Weights of a small transformer language model: MLP 512 SwiGLU.
Each number is 128 + 24 x the weight over its row's rms, rounded and kept within 0 to 255. Layers, rows and columns count from 0. The size above them is the row's rms in percent of the matrix's.

# layer 5 MLP down (transposed), 512x192, rms 0.16, rows 285-295, columns 96-191
size [ 99  99 104  89  99  98  98 103 102  99  98]
[[ 86 139 148 121  79 146 103 126 152 105  90 103 104 119 103 153 131  74 122 124  76 162 141 128 169 119 117 102 113  74 150 140 144 115 105 134 149 191 153 149 149 104 133 166 120 120 145 110 143 129 130 125 152  99 155 117 212 125 166 144 147 116 112 146 149 108 145  95  96 122  67 122 127 132 113 115 150 124 146 108 169 102 122 139 116 144 169  98 138 123 113 150 156 117 148 125]
 [159 141 128 133 171 114 130 108 137 139 111 146 127 157 160 183 126 127 140 123 157 136 126 111  97 100  93 112 146 137 133 119 138 120 170 177 154 127  90 106 126 118 132 118 150  98 115 113 103 104  77 175 121 134 125 122 131 160 123 152 157 121 131  81 132 152 100 143 100 123 123 143 101 105 119 128 145 164  98 151 170  98 107 138 106 127  72 126 146 131 139 145 124 119 162 139]
 [142 120 137 111 139 128 135 132 137  97 166 150 175 126 169 159 139  88 107  94 127 112  88 161 152 118 168 159 114 124 159 142 125 154 131 142 147 158 121 132 113 161  95 118 132 162 148 133 108  95 134 172  95 120 145 115 112 134 105  79 136 163 147 122 142  96 120 173 156 160 110 144 133 103 136 131 149 127  99 141 141 132 121 106 122 121 137 127 187 117 133 127 108 101 116 130]
 [ 82 140 136 118 136 157 143 120  91  65 124 148 112  99 130 121 124 148 146 172 106 130 110 102  79 114 155 125 120 151 116 145 129 143 108 141 107 177 142 154  90 139 108 106 125 111 116 126 109 122  88 144 100 129 125 170 111  84 129 152 139 114  98 175 134 202 125 134 176 122 131 120 128 128 154 127  89 119  90 127 107 131 115 102  92 176 114  84 150 139 119 132 130 127 141 137]
 [ 90  95 142 114 104  93 206 110 143 131 137 123 108 121 136 128  99 116  88 123 121 105 142 138 112 115 159  85 142 120 114 150 113  94 157 114  80 150 105 106  90 136 139 114 139 155 111 115 112  96 145 142 157 135 125 111 133 152 148 128 125  78 110 157 159 111 107 116 108 147 122 140 127 110 140 132 130 135 133 105 100 147 126 125 129 116 144 161 105 108 157  98 128 147 140  84]
 [157 116  94 155 152 119 165 137  78 132 164  94 119 127 137 112 195 145 151 144 131 116 159 133 164 126 154 131 129 131 140 126 138 132 125 136 137  46 138 145 137 104 139  84 143  98  97 160 120 110  97 151 137 126 131 124 134 140 118 118 108 138 116  90 111 132 127 109 105 108 132 119 101  91  81 121 134  97 151 136 187  93 135 168 137 146 136 124 130 148 108 149 109 136 144 145]
 [118 155 127 141 161 106 146  96 141 132 131 142  88 120 136  65  96 145 150 181 141 142 125 120 104 105 158 180 150 136 117 162 114  81 133 139 126 139 133 110 141 172 106 141 149 151 142 147  96 123 110 141  97 153 125 130 165 132 140 138  74 151 126 108  85 108 115 144 151 142 177  86 111 108 115 132 129 141 119 111 177 117 177 116 111 138 149 135 143 107 122 163 127 135 165 121]
 [133 106  86 133 149 148  91 147 146 117 108 140 131 104 118 130 129 118 152 155 110 170 107 133 138 114 156 115  96 123 147 185 134 139 132 154  94  95 123 135 147 156 115 143 152 103 114  67 130 130 147 144 143 138 146 125  89 140 180 138 123 126 127 127 112 153 157  88 123 139 109 150 150 144  85 135 146 142 124 145 164 133 119 158 147 165  97 111 148 149 170 137  91 149 156 138]
 [154 105 126 143 108 131 120 148 129  74 117 119 121 122 110 160 136 129  99 165 152  91 153 149 141 129 129 125 121 118 123 125 145 153 135  95  99 162 139  94  72 144 148  99 115 136 124 144 121  93  90 148 148 127 158 110 119 132 163 171 160 114 156 113 110 107 129 111 104  99 133 161 178  88 118 143 144 142 115 112 111 156 142  97 123 101  96 156  84  99  93 105  95 115 120 128]
 [145 101 115 115 176 120 121 113 114 154 131 121 145 143 126 113 110 123 125 112 146 145 170 146 106 127 114 100 139 127 133 130 111 135 107 178 136 128 116 142 147  68  72  99 162 153 114 142  86 173 142 125  66 120  94  82 137 136 116 132 149 101 147 137 124 159 112  83 114 141  98 157 164 134 107 136 160 112 109 124  87 132 133 117 127 131 118  87  98 113 132 140 141 162 129 137]
 [127  97 116 136 147 115 155 121 122 169 130 126  97 171 155 145 154 141 127 142 139 132  73 113  84 111 119 123  59 145 177 120 145 135  93 160 169 143 132 155 190 123 128 152 104 182 155 105 136 129 119 158 162 128 142 101  96 114 171 122 117 112 132 135 124 117 129 100 119 138 139 159 125 169 122 140  84  87 151 128 175  90 129 148 143 127 136 156 103 115 160 140 186 119  93 144]]
# layer 5 MLP gate, 512x192, rms 0.163, rows 286-296, columns 96-191
size [ 99 101  99  93 101 108 104  98 103 106 110]
[[107 100 139 137  98 154 103  73 140 139 128 139 154  99 113 127 118 129  63 132 113 146  82  74 118 167 141 121 159 132 106 169 170 142 125 138 142 144 152 151 105  94 130 102 132 131 130 150 149 134 163 145  84 122 125 149  76 141  90 134 173 100 132 148 126 128 121  92 162 195 147 132 121 129 114 143 127 118  90 107 163  77 155 158 141 126 143 140 142 132 156 127 113  91  90 100]
 [178  96 124 123 122 124 114 127 137 130 165 107 133 155  95 114 132 142 128 144 106 129 178 123 101 143 102  74  96 181 104 141  90 125 183 154 133 158 165 152 175  98 134 184 152 180 134 150 137 136 111 154 109 115  99 136 115 108 141 129 129 158  88 137 119  93 146 130 162 152  79 107 126 121 145  79 109 119 179 133 109 132 107 155 100 137 111  98 125 167 137 150 151 169 165 154]
 [132 140 168  98  96 144 104 147  98 131 106 125 118 126 116 104 117 120 168 135 134  89 157 129 114 162 130 125 144 113  94 117 104 111 112 150 110 141 149 132 162 143 149 110  99 191  98 108 140 132 123 107 132 142 148 134 152 116  91 131 114 114 163 167 115 142 117  52 134 142 111 148  85 117 127 100 130 122 135 102  82 146 113 159 132 157  80  69 149 150 111  96 107  92 155 131]
 [156 140 110 114 137 138  98 112 120 109 106 153 166 128 108 107 102 141 104  78  48  92 107 111  97  80 150 111 110 114 144 139 133 111 108 118 170 118 125 123  88 109 139 178 117 127 107 101 150 126 113 128 124 145 151  99 149 121 131 127 171  92 162 138 123 129 118 126 168 154 142 117 164  85 130 139 130 140  91 160 123  97 107 106 115 132 125 126 140 173  97 120 155 126 147 126]
 [123 119 107 179 132 136 110 142 112 112 120 124 128 143  89 150 151 136 143 106  71 145 116 166 102 160 132 123 125 150 105 110 133 147 134 131 167  96 133 138 150 150 158  93 157 121  95 151 173 127 161 117 133 117 128 228  93 117 134 133  68 136 144 110 126 114 102 119 121 133 140 118  96 158 117 140 185 150 120 142 108 124 163 144 101 174 101 162  98 104  93 126 107 134 124 164]
 [119 138 136 147 104 112 110 131  98 104  88 112 131 128 102 140 113 167  81 112 139 112 130 162 152 109 126 118 118 117 175 106 106 131 147  87 135 116 127 152 114 169  80 130 137 155 136 117 108  92 100 140 125 129 151 121 100 149 118 112 111 136 186 116 173 124 141 137 139 152 102 128 104 163 175 113 137 101 131 121 153 124 142 135  83 110 143 143 156 102 138  80 139 186 130 140]
 [122 168  79 113 112 119 118 126 121 120 107 151 129 143 102 124 121 107 134 166 104 163 138 169 152 147 145 199 131 133 124 116 124 130  88  82 142 147 164 126 155 117 136 115 107 165 116 159 113 169 113  65 106 118  85 136 142 128 115 110 118 121  92 129 152  94  86 131 139 113 112 120 128 161 112 127 149 137 123 121 102 109 131 123 128 143 111 136 127 126 151 147  89 116 107  85]
 [173  93 161 148 119 158 110 142 130 130 123 123 149 141 105 129 155 122 119 142 161 129 127 144 144 153 142 123 122 124 158 151 135 116 129  95 122 143 150 106 104 127 143 130 159 154  95 139  98 109 147 156 146  97 106 104 130 125 101 146 122 135 151 104  80  94 109 164 114 126 122 139 119 160 117 111  91 116 157  83 131 119 165 109  91 118 139 188  97 124 106 140 149 138 106 134]
 [102 158 137 110 150 122  98 114 141 121  83 195  96 118 150 160  79 140  98 133 156 173 145  94 141  93 135  89 151 122 155 105 125 131 145  89 127 116 192 146 117 128 118 114 170 115 120 118 120 142 177 179 128 125 131  95  86 144 101 125 156 108 114 138 151 125 113 115  87 151 102 112 101 117 155 113  94 161 152 125 115 117 113 113 151 141 135 130 149 131 143 105 103  94 129 146]
 [ 96  93  80 107 107 135 123 113 157 139 132 129 144 152 135  89 139 148 124 160 101 102 122 117 101 102  95 150  84  82 156 101 197 119 153  97 149 175 136 110 160  77 142 143 167 129 134 141 134 146 160 157 107  96 168 129 121  96 166 148 147 139 133 103 155 139 121  69 135 131 135 127  91 134 124 129  99 118 105 157 163 158 136 121 134 108 153 159 121 143 111 132 141 108 141  99]
 [113 121 130 135 117 133  87 123 139 108 141  93 154 169 154 155 101 134  87 148  95 148 100 110  84 136 121 115 117 144 106 104 169 119 158 107 122 150 143 150 124 135 140 153 127 171 128 151 140 122 156 114 118 127 132 127 102 135 125 143 166 167 138 136 160 142 135 158 120 103 142 127 142 135 126 118 129 151 122 125 100 142  96  84 162  72 105 113 140 157 132  99 133 139 113 105]]
# layer 5 MLP up, 512x192, rms 0.164, rows 286-296, columns 96-191
size [100 107  94 103  96  99 103  99 100 100 109]
[[ 91 101 130 112  94  92 122 139 143 117 143 124  80 149 127 153 143 127  91 140 122 120 149 159 142 129 124 143 200 144 111 144 139 142 120  98 142  91 117  88 160 116 153  90 132 115 139 116 124 100 152 140  92  76 101 106 119 131 141  88 122 126 139  71 157 140  92 141 140 138 107 129 141 130 177 149 137 171 132 127 128 118 110 136 123 163 135 120 102 115  81 164 115 143 141 135]
 [129 119 120 151 120 112 137 120 111 126 151 206  84  97 120 108 167 117 102 124 136 147 119 133 180 119 140 179 182  95 139 127 170 113 107 170 153 131 134 126 149 143 152  86 156  71 155 133 139 134 100 151 123 122 119 118 163 125 122 128 143 147 136 115  84 126 132 150 127 136 125 130 108 133 108  83 104 101 115  99 158  77 132 116 165 148 114  89 170  55 112 122 129 138 137  79]
 [131 119 178 116 123 172 123 146 128 131 114 105  92 173 110 110 144  94 130 134 130 169 122 141 140 147 131 135 152 160 134 136 141 110 140 125 116 135 158 137 123 138 117 140 121 148 146 108 130  82 157 161 124 146 107 102 147 142 162 171 157 129 155 136 151 158  94 142 196 139 121 150  96 158 161  95  97 123 128 142 106 139 137 126 132 151 127 123 110 172  97 113 131 103 109 127]
 [118 193 146 124 128 134 151 168 112 148 130 102 103 119 115 142 114 140 136 103  78 108 127 135 135 136  97 106 114  94 144 120 162 121 146  97 179 128 119 123  76 100 157 130 104 170  99  76 147 118 147 159 144 151  96  82 117 116 127 136 109  78 106 154 128 117 160 119 131 146 145 103 151 111 109 104 117 143 120  92 104 119 121 140  92 101 133  99  89 149  86 165 152 136 108 148]
 [124 144 145 182 129 145 127 110 132 184 102 180 103 103 149 121 159 116 108 125 110 135 147 113  88 122 149 150 123 130 127 146 139  99 146  97 122 143 111 144  86 112 126  92 125  64 110 139 137 164 128 126 156 114 126 142 155 140  96 133 139 142 152 155 170 132 125 111 127 100 126 110 146 168 119 135 133 114 153  96 129 143 116 131 167 103 160 109 165 172 129 136 156 150 113 106]
 [124 128 114  88  99 154  82 205 132 102 127 143 134 161 146  88 159 103 105 142 111 126 110 109 142 139 110 116 120  97 118 117 117 179 153 144 119 120 118 116 134 127 123 107 132 123 106 113 133 124 123 100 103 106 146 132 118  92 168 149 176 126 109 169 123 166 143 134 109 103 119 145 139  87 141 110  85 128 173 141  79 108  89 127 149 129 156 141  97 134 162 125 116 173 143 126]
 [100 149 104 126 142 103 149  93 134 148 139 121 168 153  98 157 129 117 139 118 136 132 129 112 132 113 114 135  99 148 115 132 105 100 144 118 134 130 150  77 112 134  89 131 105 109 141 138 183 110 131 114 131 133 121 107 119 108 101  54 118 122 115 151 151 132 123 133 154 112  92 108 107 168 119 151 121  77 105 153 104 194 139 132 166 131 127 105 143 129 114 133 115 140 115 159]
 [113  99 151 137  90 149 120 130 108 101 112 111 165 110 115 110 132 169 124 141 105 137 123 128 126 139 108  98 135 143 120 118 107 126 169 123 147 128 132 127 159 123 156 115 124 108 163 130 116 135 112 124 122 112  92 113 154 129 155 148 116 158  92  72 107 166 149  94 148 132 157 121 120  94 112 104 109 123 106 117 111 172 157 168 130 140 156 144 144 119 141 106 172  94 107 141]
 [137 102 139 129 114 158 120 154 145 143 125  93 143 150 146  73 144 139 179 113 156 116 160 159 102 137 123 182 112 173 118  97 153 126 135 164 147 118 110 149 116  90 114 164 140 154 185 186 148 131  93 103  81 130 135 190 142 101 145  94  83 146 155 135 103 134 127 149 204 137 138 109 101 159 106 132 115 145 145 131 105 132 109 134 103  81 113 121 135 142 107 165 150 162 104 134]
 [148 126  86 193 101  98 169 108  77 126 137 123 143 149 173 142 153 138 100 160 147 139 140  83 126 112 108 144 100 145 119 134 116 106  96 141 127  98  92  97 105  99 130 149 149 107  85  92 141 118 128 140 118 129 134 149 105 127 135  92 105 100 134 130 148 132 151 137 116 133  74 112 136 101 103 147 176 138 128 139 129 101 111 133 115 105  93 134 126  99 141 116 112 126 135 162]
 [115 106 127 132  79  88 149 125  92 163 152  82 153 137 157 134 106 149 107 147 125 118  84 127 125 145 141 107 132 151 143 106 155 115 128 124 123 117 131 130  70 157 161 130 109 126 163 114 144 126 110 133 106 146 162 184 151 120  74 128 127 133 130 105 156 131 127 133 120  96 132  73 100 132  96 130 149 120 121 147 150 117  98 131  96 126 148 161 106 130 164 140  93 101 142 158]]